config.toml
n_layer = 19
d_model = 256
n_head = 2
n_kv_head = 2
head_dim = 128
d_mlp = 704
vocab_size = 8192
activation = "geglu"
norm = "rmsnorm"
norm_place = "peri"
norm_eps = 1e-05
positions = "rope"
rope_base = 10000.0
rope_fraction = 1.0
qk_norm = false
attn_scale = 0.0884
bias = "none"
tie_embeddings = true
parallel_block = false
extras = ["capped logits"]
init = "uniform"
init_std_qkv = 0.0245
init_std_o = 0.00398
init_std_up = 0.0245
init_std_down = 0.00398
init_out_by_depth = true
optimizer = "adamw"
lr = 0.00225
beta1 = 0.9
beta2 = 0.95
weight_decay = 0.068
lr_head = 0.0109
grad_clip = 1.0
warmup_steps = 332
schedule = "wsd"
decay_fraction = 0.83
decay_shape = "linear"
final_lr_fraction = 0.05
batch_tokens = 65536
seq_len = 256
doc_mask = true
train_tokens = 315700000
steps = 4818
dataset = "wikipedia_en"
Each number is 128 + 32 x the weight over its row's rms, rounded and kept within 0 to 255. Layers, rows and columns count from 0. The size above them is the row's rms in percent of the matrix's.

# layer 3 MLP down (transposed), 704x256, rms 0.0827, rows 14-48, columns 64-127
size [103  95 101  91 102 107 104 104  94 109 100 107  96  95 102  98  99  99 102 103 108  93 100 104  96  92 101 103 100 102  98  95 102 101  99]
[[128 145 175 135  74  83 111 170 111 149 107 161 153 107 123 144 120  83 139 113 116 144 142 148 134 184 168  64  98 176 110 126 150  92 139 113  98 179 207 108 138  80 115  98 132 133 122  79 131 141  93 128 133 145  94 176 107 105 135  98 138  82 137 201]
 [136  82 108 116  92 160 136 158 147 127 155  82 125 137 110 133 128  96 152 127 160 138 140 141 170 137 161 104 138 137  87  94 168 130 141 138 173  91 153  87 122 156 147 119  99 144 158 103 111 113 136  95 121 179 100 120 152 103 128 189 135 139 156 143]
 [ 77 115  75 119 122 169 156 207 146 146 115 175 125 129 117 136 144 142 141  98 135 121 178 125 145  50 171 117 163 129 100 173 106 147 106 121 137 222 101 114 162 151 100 109  84 154 119  89 136 148 150 181 135 100 143 168 129 172 104 181 172 103 153 135]
 [ 93 152  96 155 102  74 125 123  93 170 124 187 181 148 109  80 119 179  91 140 124 168 177  64 163 139 127 154 115 182  83 107  76 130 124 107 107 158 123  91 116 127  77 136 147 103 120 206 144 139 171 116 158 154 167 197 194 106 132 136 124  93 143 105]
 [ 68 175 143 155 123 127 171 155 113 125 155 113 130  95 123 161 217 116 148 177 119  84  96 122 160 146 128  68 188 101 154 141 121 129 131 149  92 160 152 200 163  79 145 130 104  78 166 122 155  49  79  61 158 146 161 140 163 126 159 108 101 134 167 106]
 [148 168 146  74 144 145 121 105  49 103  83 135 188 104 134 163 139 163 136 143 111 120  88 137  85  81  88 108 151 149 141 132 146 103  98 145 115 136 155 103 144 138 136  94 133 124 167 129 122 129 176 143 159 112 144 129 111 142 170 134  73 135 140 167]
 [160  96 158 122 102 140  73 135  90 164 162 101 108  98 148 104  90 121 144 133 154 138  96  97 112  98 134 135 109 112 126 142 162 135 158 145 121 144 141 129 159 106 111  96 201 125  71 100 117  97 144 156  99  81  80 124 150 116 164 133 131 124 132 121]
 [ 83 155 177  56 182 154  93 157  87 125 109  76 112 162 178 144 135 212 136 179 121 155 186 119 190 110 140 141  86  52 117 112  68 107  76 100 134 133 136 126 169 128 115  84  71 114 135  94 128 110  87 161 129 136  52 166 129 126 128 131 112 140 173  85]
 [126 120 166 130  83 104 105 103  60 121 118 121 137 113 124 120 125 137 118  75 101 120 138  75 161 144 185 149 136 125  75 151  88 147 155 112  80  90 142 137 104 121 153 122 178 103 124 201 159 113 126 103 191 171 107 148  82 148 114 167 156 174 134  87]
 [110 114 155 100 202 112 109 181 139 167 164  81 132  82 142  97 105 114 137 138 193 143 153 115  76 180 111 110 133 151 151 130 151 143 111  57 118 150  98 103 137 183  84 120  72 122 116 146  98 119 127 146 140 159 136 110  81 104 139 121 145 138 107  90]
 [138 172 138 103 100 158 163 126 149 130 160  78 129 184 115 146  94 145 136  46 131 133 155  94 116 125 110 155 103 139 122 173 169 103 143 135 150  65 113 165 116 184 124 167 114 119 166  53 164 170  72 110 109 123 113 101 107 160 123 126 126 157 187 127]
 [108 167  59 123 172 145 102 126 109  85 142 113 163  92 110 125 129  77 151 108  85 172  62 126 116 129  98  88 118 122 115  52 104 110 105 123 158 135 148 112 116 108  79 110 133 109  83 138  74 143 119  76 165 163 145 181 112  68 211 139 129 131 131 129]
 [ 93 139 150 145 140 140  91 117 161 136 162 152  95 151 135 115 161 137 112  86 160  78 142 109 116  72 115 134 104  85 166 115 169 149 156 103  81 142 144 122 126 139 163 116 154 146 109 127 135 129 104 118 142  91 178 139 122 153 111  44  68  75 103 137]
 [134 163 119  98 104  76 129 137  74 106 124 147  94 141 173 173 115 140  68 172 132 151 162 122  15 167 162 137 149 122 128 133 154  95  37 120  99  88 138 121 175 104 152 102 145 114 168 116  85 131 127  94 113  95 186 155 163 172 111 181 130 138 133 106]
 [109 164 141 185 108 172 126 154  94 103  73 111 144 170 104 128 110 146 109 131  60 192 185 131 140  99 152  92 103  96  86 112 140 185 127 173  92 136 144 147 119  96  73 132 105 108  94  77 103  74 187 118 122 130 137 150  88 103 174  96 113 107 137 165]
 [205  89 113 146 131 116 100  85 170  96 173 205  78 106 140  82 124 110 163 164 134 224  91  97 168 134 115 172  58 175 166 179 139  97  75 147 155 104 129 117 104 142 148  59 115 145 160 149 130 150 120 160 147 100 154 148 146 181 110 106  83 143 106 136]
 [125 162 169  85 162 130 114  89 120 118 126  49  94 112 144 157 153 147  86 124 211  95 171 152 144  87 109 113 171  95 150 106 121 167 128 112 129 173 126 138 108 126 115 113 124 118 135 161 109 131  97 228 166 110 118 155 112 162 143 169 157 130 156 108]
 [138 122 136 125 135 121 189  76  89 123 133 143 129 110 160  99 144 113 105 141 162 145 105 121 140  85 128 188 138 122  59 163 111 131  98  91 152 143 167  96 115 137  83 170 114 115 121 150 117 103 171 138 148 125 136 181 134 162 174  75 141 177 152 190]
 [159 126  98 110 124 108 126  76 126 113 119  60 100 107 163  95 120  72 155  92 140  77 168 102 154 177 183 128  93  79 127 159 116 156  93 118  75  97 125 177 122 122 150  70 135 150  79  77 101 191 125 162 104  74 169 226 139 153 164 108 163 122 136 132]
 [ 94 147 190 118 133 141 101 139  86  83 127 150  80 154 132  84 114 131 138 166 169 114 151 163 109 176 118 124 124  38 119 168 137  79 128 140 126 127  65  55  57 150  89  71 113  81 140 113 121 112  90  80  65  87 129 118 172 177  82 104 105 114 163 171]
 [115  79 162 128 154 149  85 156 171 113 153  71  47 146 173  87 121 125 201  55 161 166 171 122  96 104 111 167 107 104 163 165  86  82 172 165 137 128 149  83 143 109 112 135  78 135 159 180 145 156 110 151 140 134 103 186 174 116 157  94 153 106  92  82]
 [ 67  92 161  91 192 144 168 119  84 107  82 172 158 156  85 155 117 105 178 106 138 118  75 112  80 184 159 161 122  86 110 150 113 110 125 186 172 113 124 130 101 148 171  68 154 113 166 153 152  98 100 143 107  89 173 120 149 149 106 105  90  90 113 233]
 [159 107  61 137 115 108 116 110 197 170 102 166 105 144 195 155 129 102 157  63 128 136 113 134 114 169 160 164 120  55 167 101 125  80 198 123 103 156 135 172 153 154  87 116 154  78  64 151  89 112 144  80 117 109 132 111 110 176 128 147 141 192 168  77]
 [ 81 124 130 126 132 145  95  97 117 101 128 168 155 133  91 144  75 179 153 167  87 129 123 169 163 168 151 145  97  84 143  79 134 158 182  96 125 125 165  96 138 125 131  69 169 134 162 160  91 136 129 120 146 115 199 104  87 105 148  88 116 157 129 110]
 [116 121 153 113  90 154 152 136 112 171 124 126 107 158 149  97 141 163 108 150 152  99 144 167 180 128 107 176 110 117 117 144 197 160 111 177  93 135 114 143  82 167 111 157  62 150 120 185  77 139 136 136 117 124 117 120  91 103 108 142  91 146  68 179]
 [ 98 139 111 158 129  83  64 108  77 110 124 121 124 121 129 125 147 136  99  90  77  89  88  78 114 206  68 132 135 120 145 130 164  94 136 120 147  85  95 105  96  96 105 129 132 149  79 107 102  90 171 200 122 114 120 135 155 119 151 137 147 126 135 120]
 [146 147  77 122 144 114  86  89 162 106 183 113 115 112 157  81 150  71 158 112 167 110  97  44  65 161 207 154  89 129 100 170 119 183 142 147 129 107  92 135 189  77 123 106 156  97 137  89 199 157 120 140 186  87 124 115 136 132 143 162 110 103 132 155]
 [109  80 127 142  85 133 168  70 141  74 124 126 130 106 106 100 133 104 130 133  71 139  82 118 113 130 122 151  99 196  90 104 128 146 128 123 147  83 212 158 150  96 142 193 177 106  85  83 117  61 122 116 117 147 146 133  98 139  87  65 130  78 113 151]
 [102 129 205  79 178  86 140 123 134 118 142 120 150 108  88 142  98 199 115 173 114 146  91 145 113 116 107 117 125 115 165  91  84 133 112 112 115 126 141 144 112 147 115  85 105 225 144 126 163 106 112 196 128 104 146 118 147  90 119 154 139 178 147 114]
 [183  88  90 150  83  74 107 100 165 158 126 148 144 122 148 114 108  97 111  92 143 110 138 122 103 151 147 165 201  81 123 128 144 149 116 222 174 114 117 131  96 105 150  92 146 141 156 138 122 140 131 131  82 108  97 126 106 114 101 177 140 214 161 182]
 [ 92 142 100 136 118 120  67  77  93 112 137 136  96 103 147  93 129 123 164 168 164  80 128  99 125 197 171 139 123 127 144 104 137 119 131 174 134 182 151 116  96 146  95  63 125  86  72 185 134  97  91 138  99  83 152 113 112  89  74 119 131 141 122 148]
 [125 141 112 152 154 106 135 151 138 168 140 128 122 136  55 128 126 111  75  90 160 142 104 159 143 162 106 116 142  82 141 149 141 101 109 150 158 123  65  96 166  88 126 112 134 126  71 140 158 134  66 109 127 111 181  98 125 158 135 131 128 140 124 209]
 [129 125 116 156  63 153 173  61 145 133 192 180 105 147 111 109 186 131  91 131 141 104 102  87 133  71 113 110  98 155 130  55 179 148  95 127 116 147 138  84 154 113  94 116 122 118  91 152 103 133  87 142 141 165 146 100 175 115 124 213 158 161 192  91]
 [144 101 101  91 113  83 144 112 141 160 165 136 101 112 126 169 137  84  94 129 144 138 118 152  91 150 163 118 149 150 131 162 161  78 163 130 132  86  87 107 111 103 157  97 129 119 117  95 128 139 124  79  68 127 154 124  97 139 110 178 117 128 112 128]
 [147 102 154 105 185  44 135 151  79  80  59 144 121 146 120  78 139  93 154 144 168 168 163 157  74 139 147 126 106 135  80 152 140 144  87 151 178 150 117 222 176 123 119 142 106 122  92  88 108 155 155 113 146  95 134  91 121 172 112 199 107 113  83 141]]
# layer 3 MLP gate, 704x256, rms 0.086, rows 15-49, columns 64-127
size [ 99  88  90 101 103 103  98  94 110  99  95  95  99 102  96  99  97  99 100 106  99 103  98  98  99 103 101  97 103  99 100 101 102 101 103]
[[ 50 130 166 181 131 132 137 105 126 121 161  93  98 123  69 145 101 154 163 122 122 170 140 148 121 114  72 118 107 139 139 121 109 152 138 123  78  42 149 106 160 112 139  58 153 149 160  93 145 142 109 143 136 161 154 107 119 111 143  74 105 133 111  81]
 [ 87 127  66 106 129 183 158 214 154 117 132 163 153 141 110 136 105 145 120  81 112 174 188 139 174 113 144 127 183 127  92 147 100 127 110 144 108 199  93 148 128 149 127 133 112 126 127  60 177 148 149 169 153 153 146 150 107 193 111 162 155 140 158 167]
 [105  62 197 138 182  77 120 120 115 125 144 106  87 148  57 162  80 110 148 142 103 127 143 147  85  98 138 116  96 202 160 104 129 137 116 143  85 132 134 107 156 153 107 150 124 155 108 108 104 111 144 139 104 128 101 124  87 103 106 128  64 111  86 110]
 [ 84 196  63 149 147 122 140 166 122  98 111 175 176 174 125 137 115 168 104 173 151 108 153 119 142 147  71 160 160 146 137 162  97  76  71  48 146 129 155 120 159 178 117 133  86 128 141 145 116  83 152 128 165 129 143 137 114 179 140 121  91 147 124 105]
 [112 124 108 126 149 123 142 138 126 100  91 165 165 140 154  93 105 135 150 126 185  96 153 155 182 126 117 115 177 161 181 162 124 141 148  49  86 114 131 112 198 134  99 125  83 136 191 168 145  88 112 145 138 134 120 137 130 163  95 108 137 146 124 118]
 [ 97 108 108 122 137 114 127 176  99 145 127 175 132 121  91 153 130 191 137 119 198 171 106 152  92 195 137 130 114 203  58 146 140 150 150  89 178 123 112 159 134 182 118 121  86 116 123 121 133 145  97 116 187  87 166 133 137 110 125 102 135 124 174 103]
 [109 106 128 119 107 127 123 104 180  83 159 145 147 178 119 105 111 107 111 148 188 145  97  92  87 173 172 148 149 108 136 125 153 125 140 153 143 130 162  70  57 148 173 135  79 133 127 151 132  83 167 189 164  66 143  75 100 113 104 144 153 161  98 128]
 [106  67 115  91 100 130 145 124 110  98 100 110 108 108 112 153 118  93 126 184 125 127 115  93  89 142 102  77 119 132 110 104  85 188 155 170 108  76 102 140 101 128 198 141 146 105 127  60 141 106 140 201 133 129 167  73 124 153  64 124 148 137 120  97]
 [157 137  96 147 165 173 115 133  82  84 126 124 134 142 120 226 115 164 114  68 170 107 139 155 181 128 140 158 118  15  85 165  40  71 149 143 141 111 173 117 156  68 157 162  86 176 105 167 104 171 107 143 118 149 121  77 101 167 103 138 119 163 173 143]
 [169  64 178 137 107 137 102 127 129 118 154 102 166 172 128 164 117 154  86 117 167  69 147  72 103  87 101  81 123 134  86  91 167 144  82 103 125 135 173  73  95  67 122 105  86 154 112  93 100 126 140 114  93  77  99 142  77 163  89 134 125 164 146  97]
 [141 133 109 249 163 135 204 124 131 127  74 104 139 131 153 127 156 126 104 120 126 177 144 140 193 110 128 132 173 167 133 137 123 135 147  86 122 135 103 209 222  89  81 100 152 176 168 117 115 124 133 111 148 107 127 139  95 110 115 146  96 125 116  85]
 [123  57  80 162 126 126 120 145 165  90 178 182 125  82 124 205 179 148 155 148 196 144 132 136 174 127 128 106  82 130 166 144 110  97 105  54 146 184 117 107 131 120 167 178  93 141 136  58 132 128 139 113 133 124 207 174 123 123 137 144 106 103 115 150]
 [125 136 117 169 165 165 105  77 137  77 121 168 136 139 168 127 100 177 107  47 165 129  80 157 172 134 115 157 133 121 126 133  57 136 151 120 129 146 140 119 124 129 150  83 123  86 162  58 171 167 116 189 208  84  75  86 113 189  86  89 112 128 173 132]
 [101 118 101 167  83 136 137 148  66 131 106 117 174 130  90 127 132 117 114  76 118 213  97  56  77 153  80 108 160 126 138 106 179 154 137  98  83 127 119 217 176 101 115 160 162 160 151  98 133 163 167 139 127 175 132  95  97 159 123 158 162 154 142 162]
 [114 135 132 125 114 196 115 107 151  98 114  67 204 163 148 197 143  92 140  78 143 175  94  87 106 125  99 166 179 145  78 132 119 135 147 148 124 101 117 170 116 102 156  93 160 101 118 162 104 178  90 173 108  83 171 175 144 167 180 154 139 109  90 133]
 [ 98 119 164 154 135 154  98  87 117 145 151  51 149 106 139 130 142 145 155  38  95 169 132 123 129 134 123 115 126 164 137 122 118 171  98 181 135 162 141 151 176 122  77 158 175 103 146 175 115 188 133 157 126 159  91 118  85 188 132 113 127 118 137  65]
 [115  95  61 161 137 136 113 172 120 109  93 137 147 135 115 154 139 136 111  96 189 104  92 133 193 160 117 102 170  80 141 178 123 150 153 143 170 126  96 147 113  64  69 110 115 124 145 163 140 105  96 100  96  47 149  63 174 169 124 137  94 112 138 155]
 [123 122 192 152 178 165 101 191 109 121  88 104 144 156 113 125 116 151 121 149 107 114 173 104 193 104 147  85 160 111 157 151 147  52 134 109 154 173  88 165 167  97  49 191 115 187 148  90 164  52 156 147 162 165 105 105  99 132 162  96 112 115 125 119]
 [157 124 102 179 129  85 155 127  83  98 138  87 195 141 232 155  74 112  99  69 106 156 120  83 140 135 166 135 160 179 113 162 153 183  76 148 137  80 127 162 113 115  96 154 159  96 122  76  83 150 121 101  61  86  83 138 141  88 173 155 160  98 164 111]
 [ 75 114 130  93 154  78 114 107 127  81 127 139 196 179 199 162 139 112 171 161 174 182 144  97  81 137 139 115 115  73 156 174 100  96 163  77 129 117 160 154 136 104 106 163 107  98 130 117 180 152  69 127 106 166 134 104 102 155 127 115 123 166  92 155]
 [182 120 107 152 123 138 164 155 167 107 168 107 128 172  88 129  91  77 124 102  99  80 116  89 152  63 154 120 143  93 116 132  97 118 146 118 111 112  85 145  96 139  98  58 127 126 130  87 166 152 141 191 174  46 148 133 157  82 139 157  68 139 134 163]
 [113 148 136 103 111 106 121 158 153 109 174 178  92  48  99 107 159 151 113 143 124 112  89 131  96 138  89 113 146 104 127 198 122 138 104 151 142  91 148 114  88 109 162  54  69 149 150 143 116 103 146 153 151 163 167  91 114 144  39 142 199 167 122  77]
 [ 95  72 131 107  94 128 140 125 129 132 154 136 191 114 141 170  99  65 164  72 145 152 169 175 140 150  57  63 145  88 111 143 134 125 144 138 187 102 137 129  74 102 122 124 146 194 106 128 176 117  82 126 151 132 211 133 169 159  94 107 118 127 171 154]
 [118 110 144 115 112 126  90 129 129 125 126 100 166 189 204 131 114 183  98  64 131 105 102 167 184  97 158 157  64  85 188 102 121 136  96 140 140 162 126 127 124 133  90 166 131 166 106  61 122 149  70 119 181 158  97  88  77 118  80 166 122 103 124 134]
 [115 146 120 101 174 151 121 107 126  92 162 116 151 124 128 168 153 113 144  81  97  97  92 106  98 199 146 118 132 135 108 159 133  66 120 114 193 178  81 103 105 158 168 118 121 147  99  73 149 164  94 136 161 114 150 184 187 135 140 110 135 129  87 127]
 [117 108 189 151 118 143 109 176 135 142 128  80  72 115 102 147 149  96 115 135 163 147 112 181 153 132  92 107 114 125 150 157 117  93 170 166 105 124 146 168 140 148  94 125 168 137 123 103  75 148  89 143 118 145 111  97 112  97 123  76 100 129 133  86]
 [101  87 195 122  88  80 126 157 136 116 110 124 193 142 122 140  88 138  65 124 143 132 123 157 118  79 120 101  76 136 145 123  97 133 162 153 123  85 131 231 143  58 104 114 149 130 118 122 138 181  90 138  99 143 113 128 101 160 126  97  69 144 109 145]
 [ 81 159 180 113  91  89 100 134  96 120 146  94 136  75 133 173 152 130 160 143 114  93 161  86 167 127 106 162  90 105 143 131  94 161 142 103 176 109 135 177 136 145  91  76 171 154 105 121 137  97 190 128 135 142  89 158  57 159 102 109  52 114  97 133]
 [ 79 152 140 130 169 123  86 164  70 123  79 102 112 152 188 118 156 191 167 124 155 180 172 186 155 119 101 140 104  72 151 122 172 135 153  97 112 118  77 120 163 114  72 163 152 149 113 121 131 128 112 117 112 167 117 113  83 157 148 155  85 115  80 112]
 [161 160  99 101 140 148 121 108 125 145 105 136 188 137 145 194  75 128 167 108 159 192 142 128 124 178 137 123 181 142 135  89 140 132 118 109 133 113 180 103 156 115 192  36 181 145 161 139 138 154 116 130 147 107 136 118 125 141 160 116 188 159  97  95]
 [125 133 158 122 155 118 158 144 104 140 125 134 112  81 117  91 126 185  86 112  81 158  88 140 112 163 118 162  67 127  20 157 147 160 159  98 120 143 156  89 122 129 140 141 117  72 136 132 141 142 142 180  96 119  77 126 144 122  65  70 101 107  78 123]
 [118 131 127 138 136 106  86 109 114 107 128 122 184 132 131 140 130 111 144 141 115 127  87  89 150 191 128 130 114 105 126 138 109 103 134 162 136 134 130 114  69  92 117 131 117 135 106  96  82 141 124  93 123 158 105 118  83  77 164  54 109 206 115 113]
 [ 95  75  95 127 117  74 139  91 151  92 138 194 142 138 114 128  86 166 120 153 113 133 141 115 103 156 129  88 202 129  74 153 131 133 138  69 160 160  96 143 112 213 139 108  86  93 100 118 102 111 163 149 109 192 143 128 159  76 133  72 133 103 119 129]
 [ 67 154 168 101 126 153  88 149 139 127 198 110 101 177 146 202 112  64 181 129  97 140 113 165 129 106 167 108  74  71 110 140 135  70 105 118  99 108 147 163  94 114  89 122 137 131 156  84 148 193  64 153 122 132 141 129 106  61 123 139 139 179 149 106]
 [151 138 125  58 117  67 185 128 108 102  82 170 151 140 150 151 116 119  99 117 150 158 176  65 177 150 131 168 164  93 105 194 149 187 148 118  65  97 131 110 126  80  95 141  85 110 144 135 133  52 143 104 101 107 128 117 167 112 141 135 105 151 102 125]]
# layer 3 MLP up, 704x256, rms 0.0868, rows 15-49, columns 64-127
size [ 93  99  88 100 105 104 105  93 111  98 105  95  95 103  95  94 100  99 100  95  95  99 100  95  92  99 102  97 101  95  96 101 101  94 111]
[[ 81 175 144 153 169  84 113 133 128 144 131 189 117 131 145 106 108 140 105 121 115 123 103 122  95 117 141 136 138 109 176 143 116 127 129 131 107 140 107 140  91 104 202 113 136 150 115 123 101 157 125 175 104 106 146 137 117 140 123  77 185  96 124  84]
 [186  99 100 160 137  88 144  83  84 124 114 123 154 138 169 103 136 171 117 128 151  77 106 103 108 131 154 117 163 138 164 136 119 118 125  52 130  78 103  98 134  97 113  90 159 148 114 171  95 115 116  85 137 121 153  78 152 104 135 103 113  99 130  96]
 [172  95 168  85 123 170 111 162 168  84 143 137  55  98 132 193 151 100 131 104 154  62 120 170 110 118 112  84  98  99 169 141 139 112 131 152 209  99 156 144 158 149 166 132  97 168 143  44  88 101  86 151  62 120 144  75 119 145  92 104 172 174  66 118]
 [162  99 110  85  67 129 136 115 129  90 135  96 150 156 142 178  97  92 159  69 148 195 109  82  96 155 208 104  88 172 138 145 142 163 140 153 118  96 180  87  53 108 114 114 107 137 126 111 184 138  89 170 192 119 136 112 155 136 155 180 135 146 157 154]
 [119  90 123 138 166 126 112  99 131 129 136 114 132  77  61 164 143 128 116 131 119 158  97 109  97  97 156  85 153 159 170 172 128 120 123 175 130 166 142 191 128 133 113 149 131  90 162 209 183 169  60 189  45 109 117 134 175 127 142 158 191 118 122  57]
 [139 125 137 136 143 122 144 128 111 121 120 116 101 165 150 126 148 108 107 135 115 114 122 124 156 191  24 130 126  71  98 113 106  63 135 129 173 146 138 126 169 150 137 167  94 150 145 123 159  98 162  33 144 137 126 115 108 145  78 124 136 143 144 117]
 [138 127 161 179 114 125 157 132 124 195 129 159 147 128 111 170 114 155 183 131 171 113 154  87 142 116 139 136  97 117 120 142 130 120 107 180 188  97 130 126 110 107 148 110 182 128 142 152 123 169 122 181  94 125 169 183  54 104 139 183 151 112 167 116]
 [128 164 121 109 133 128 118 128 195 154 128 137 153 132  96 137  96 169 131 127 174 145 140 143  65  47  96  81 136 125 167 114 148  89 152 126 179 167 126 162 134 134 112  94  81 150  98  66  98 135 101 130  80  81 129 138 154 159 102  82 126 117 129 111]
 [114  89 122 132 103 125  89  75 169 138 123 181 165 128 138 174 189 125 130 143 132 158  87  70 117 132 121  97 113 126  99 107 120 151 193 170 162 142 122 139 102 151 164  82 174 101 111 126 136 151 148 121 131 108 122 130 141 193 114 107  75 152  98 153]
 [213 138 146 162 136  80  77 123 100 130 151 136 122 112 183 128 195 126 126 191 126 125  92 151 146 115 117  45 165 126 107  73 131 162 106 151 124 154 188  71 134  71 127  90 184 129  78 177 149 102 148 138 165  88  92 160 126 124  86 148 114 116  50 118]
 [ 82 158 117  96  79 178 146 152 145 112 150 137 139 160 185 172 149 102 126 121 164 127 142 127 137  46 126 170  94 135 132 130 148 198 122  72  88 167 108 119 118  76 159  79 175  96 116  95 118 105 110 134  72  75 190 173  97 116 206  89 164 165 169 116]
 [130  96 134 134  85 144 122  85  77  83 173  91 179  96 117 113 116 114 136 164 111 135  79 129  89 112  94 139 158 101 157 100 138 140 127 117 159 131 101  93 111 130 128 154 142 175 111 153 100 158  80 170 114 163 174 142  91 110 140 113 158 136 130 143]
 [133 128 137 104 131 137 125 108 145 189 133  97 150  92  94 133 112 124 146 125  37 129  82 129 169 188 128  61 108 109 162 121 121 122 170 143 158 168 135 171 139  95 128 154 147 140  65 187 134 184 116 121 146 176 115 116 161  63 188 125 127 133  82 199]
 [146  79  59  95  98 161 119 108 129 145  78  83 115 107  71 131 116 147 144 135 194 111 144 120 192 127  92 151 119 124 192 150 109  58 136  81 164 138 136 125 183 166 124  99 107 136 153 124 112 135 105  99 115 131 177 108  72 145 113 155  51 156 111 126]
 [118 161 150 126  89 115 143 183  90 121  47 120 129 152 173 148 106 165  87  74  72  97 128 110 124 123 125  76 217 177 120 123 104 116 141  82  92 134 168 165 162 141 129 177 121 117  97  97 130  92 150 137 116 148 106 176 121  98 143 189 171 112 134 129]
 [106  54 121 142 100 137 164 137 143  97 142 169 158 177  84 156  85 168 144 159  89 161  91 154 173 158 147 153  90 134 126 139 151 112 101 153 141  94 123 125 102 147 158 167 139 189 158  42 140 116 130  37 133  85 154 104 127 113 110 157 146 106  79 153]
 [127 153 140 177 161 138  88 112  74 118 156 185 173 173 122 110 122 120 181 108 126 187 139 135 117 106 189 188  93 147 138 113 153 163 102  88  79 134 153 137 129 166  74 174  94 162 154 148 109  95 180 181 130 150 160 184  96 130 108 167 164 110 170  96]
 [120 160 140 147 116 140  96 132  89 130 116 138  84 157 106  85  99 191 146 113 112 147 156 144  96 129 124 178 132 200 116 110 151 146 155 192 165 138 145 151 180 123  98 100 111 101 194 116 119 121  99 156  43 143  84 108 107  84 152 147 145 174 167 112]
 [137 140 107 162 204 139 107 146 173 135 132 100 186 142 118 101 106 107  90 115  95 140 140 106 147 152 130 110  84 145 113  98  68 160 149 139 164 148 129 122 200 158 124 199 136 208  77 168 145 118 145 106 135 140  85 114 112  83 117  75  86 114 148 129]
 [ 86 154 138 101  88 110 143 115 149 169  76 152  81 143  57 189 122 124  50  90  90 150 154 110 140 153 145 103 143 172  89 108 169 151 136  99 165 158 131 139 168 143 163 101 153 126 109 186 132  75  60 163 150 128 132 114 137 103  90 148 166 167 192 124]
 [160 182  99 112  55 110  75 138 108 119 165  66 122 114 153  97 107 158 108 163  92 131 172 168 175 114  83  61 121 125 150  70 160 133  86 108 134 140 107 107 136 118  81 173 113 116 132 121 110 151 158 163 154 155  88 133 114 160 126 145 148 204 124  61]
 [133 150 130 134 155 164 131 163  85 150  88  83 167 158 103 119 139 120  93 138 127 112 118 169 112 143 109 160 137 155  81  85  88 156 102 121 136 158 103 189 176  87 172 187 153 117 139  91  41  84 117 148 130 110 136 139 159  74 147 165  85 178  23 135]
 [201 122 120 121 179 164 158 138  85  26 168 188 128  88 133 144 157  89  95 147 113 141  83 103 137 133 110  70 123 148 114 159 165 106 161 114 111 105 120 125 144 169 106 149  95 105 116 128 136 161 110 106 109 137 103 108 203 156 106 151 141 148  89 106]
 [128 122  86 132 200 160  45 117 128  84 143 123 131 123  99 122 137  90 126 134 158 130 105 101 138 100 134 139 113 149 132 155  83 110 145  91  80  80 145 102 186 116 165 143 126 101 122  82 173 122 104 129  97  68 127  86 115  98 173  81 171 164 174  79]
 [164 112 147 103 131 148 216 152 175 130 162 106 116 121 157 135  95 129 159 154 169 163 153 164 118 127 151 108 130 148 112 168  83 104 131 101 146 188 146 128 160 163 138 110 147 132 145 173 169 175  89  48 110  84 166 140 142 155 116 134  78 120 114 131]
 [ 61 111 129 122  78 153 187 157 148 133  64 152 136 164 104 163 112 172  85 184  83 136 127 212 163 129 131 106 117 141  95  90 121 118  98 131  91 157 143 128  77  96 111 135 130 119 110 158 127 101 155  89  90 140  82 118 149 119 102 111 150 134 137 116]
 [124 118 170 106 132  99 119 170 170 184  89 142 142 187 111 152 131 137 142 124 148 100 127 120 125 115 166  83 160 135 150 172 121 158  65 155 130 147 117  91 146 109 112  29 140 103 143 194 104 162  87 117  98  97 143 156 162  75 212 154 110 136 145 131]
 [114 110 136 136 156 139  84 164  85 105 106 124 143 191 143 190 165 144 176 178 172 111 158 109 136 176 164  92 106 115 116 136 166  84 164 149 159 111 160 124 123  32 147 198 126  63 121 135 100 109 151 101 181 168  77 137  74 206  87 132 110 131 132 107]
 [135 159 120 174 159 103 156 162 142 173 144 102 174 147 114 132 115 134 147  83  95 120 131 104  91 121 155 113  77 130 110 123 156  81  65 101 138 160 144 103 147  85 122 193 108 131 132  70 159 154  93 101 106 104 160  74 139  93 142 156  65 139 132 103]
 [165 106 167 149 111 140 149 139 175 123  78 119 185 188 126 145 118 124 140  77  78 139 104 174 181  98  93  86 146 131  86 103 130 117 129 108 132 124 116  99 148  83 110 158 123 132 151  69  66 120 147 135 182 138 135 132 161 148 148 160 139 126 112 124]
 [115  69 161 121 123 137 166 167 113 114 124  76 167 113 151 119 122 132 131 164 172 116 120 101  87  86 129 138 149 147 163  99  71 105 163 143  67 145 171 104 101 126 128 123 156 110 147 124 100 118 185 144 138 131 134 156 113 149 138 154 110 121 172 108]
 [180 156 184 147 211 132  81 191 108 177 103 118 108 110 117 118  90 141 167 132 131 137 170 130 105 127  88 137 118  68 116 143 191 106  65  76  58 105 148 147 137 109 128 115 145 160 144 125  96 129  86 117 146 151 124 163 147 123 177 103  76  99 107 145]
 [114 131 144 121 117 170  91 148 134 152  62 141 164 147 155 117 132 164  84 110 102  93 121 148 138 148 131 151 110  67  76  67 114 132 193 133  72  90 186  96 203 122 153 139 119  82  90 186 193 103 112 163 162 138  97 159 109 150 174 112 167 146 136 116]
 [120 180 115 137 134 218 110  83 184 159 164 116 123 116 163 170 130 181 105 118  94  99 108 111 181 127 101 143 164 107 147 100  89 139 167  96  95 124 131  12  64 128 143  78 120 104 150 159 126  93 118 159 110 142 137 150 140 103 103  81 128 137 176 141]
 [114 138 129 137 138 148 123 166 112  85 166 117 182 106 137 102  98 182 142 123 106 102  73 123 119  48  87 137 113 103 125 136 151 109 132 190 185 152  84  88 146 135 147 109 160  98 134 103 137 171 147 167 171 102 133 174  93 102 139 132 157 157 114 115]]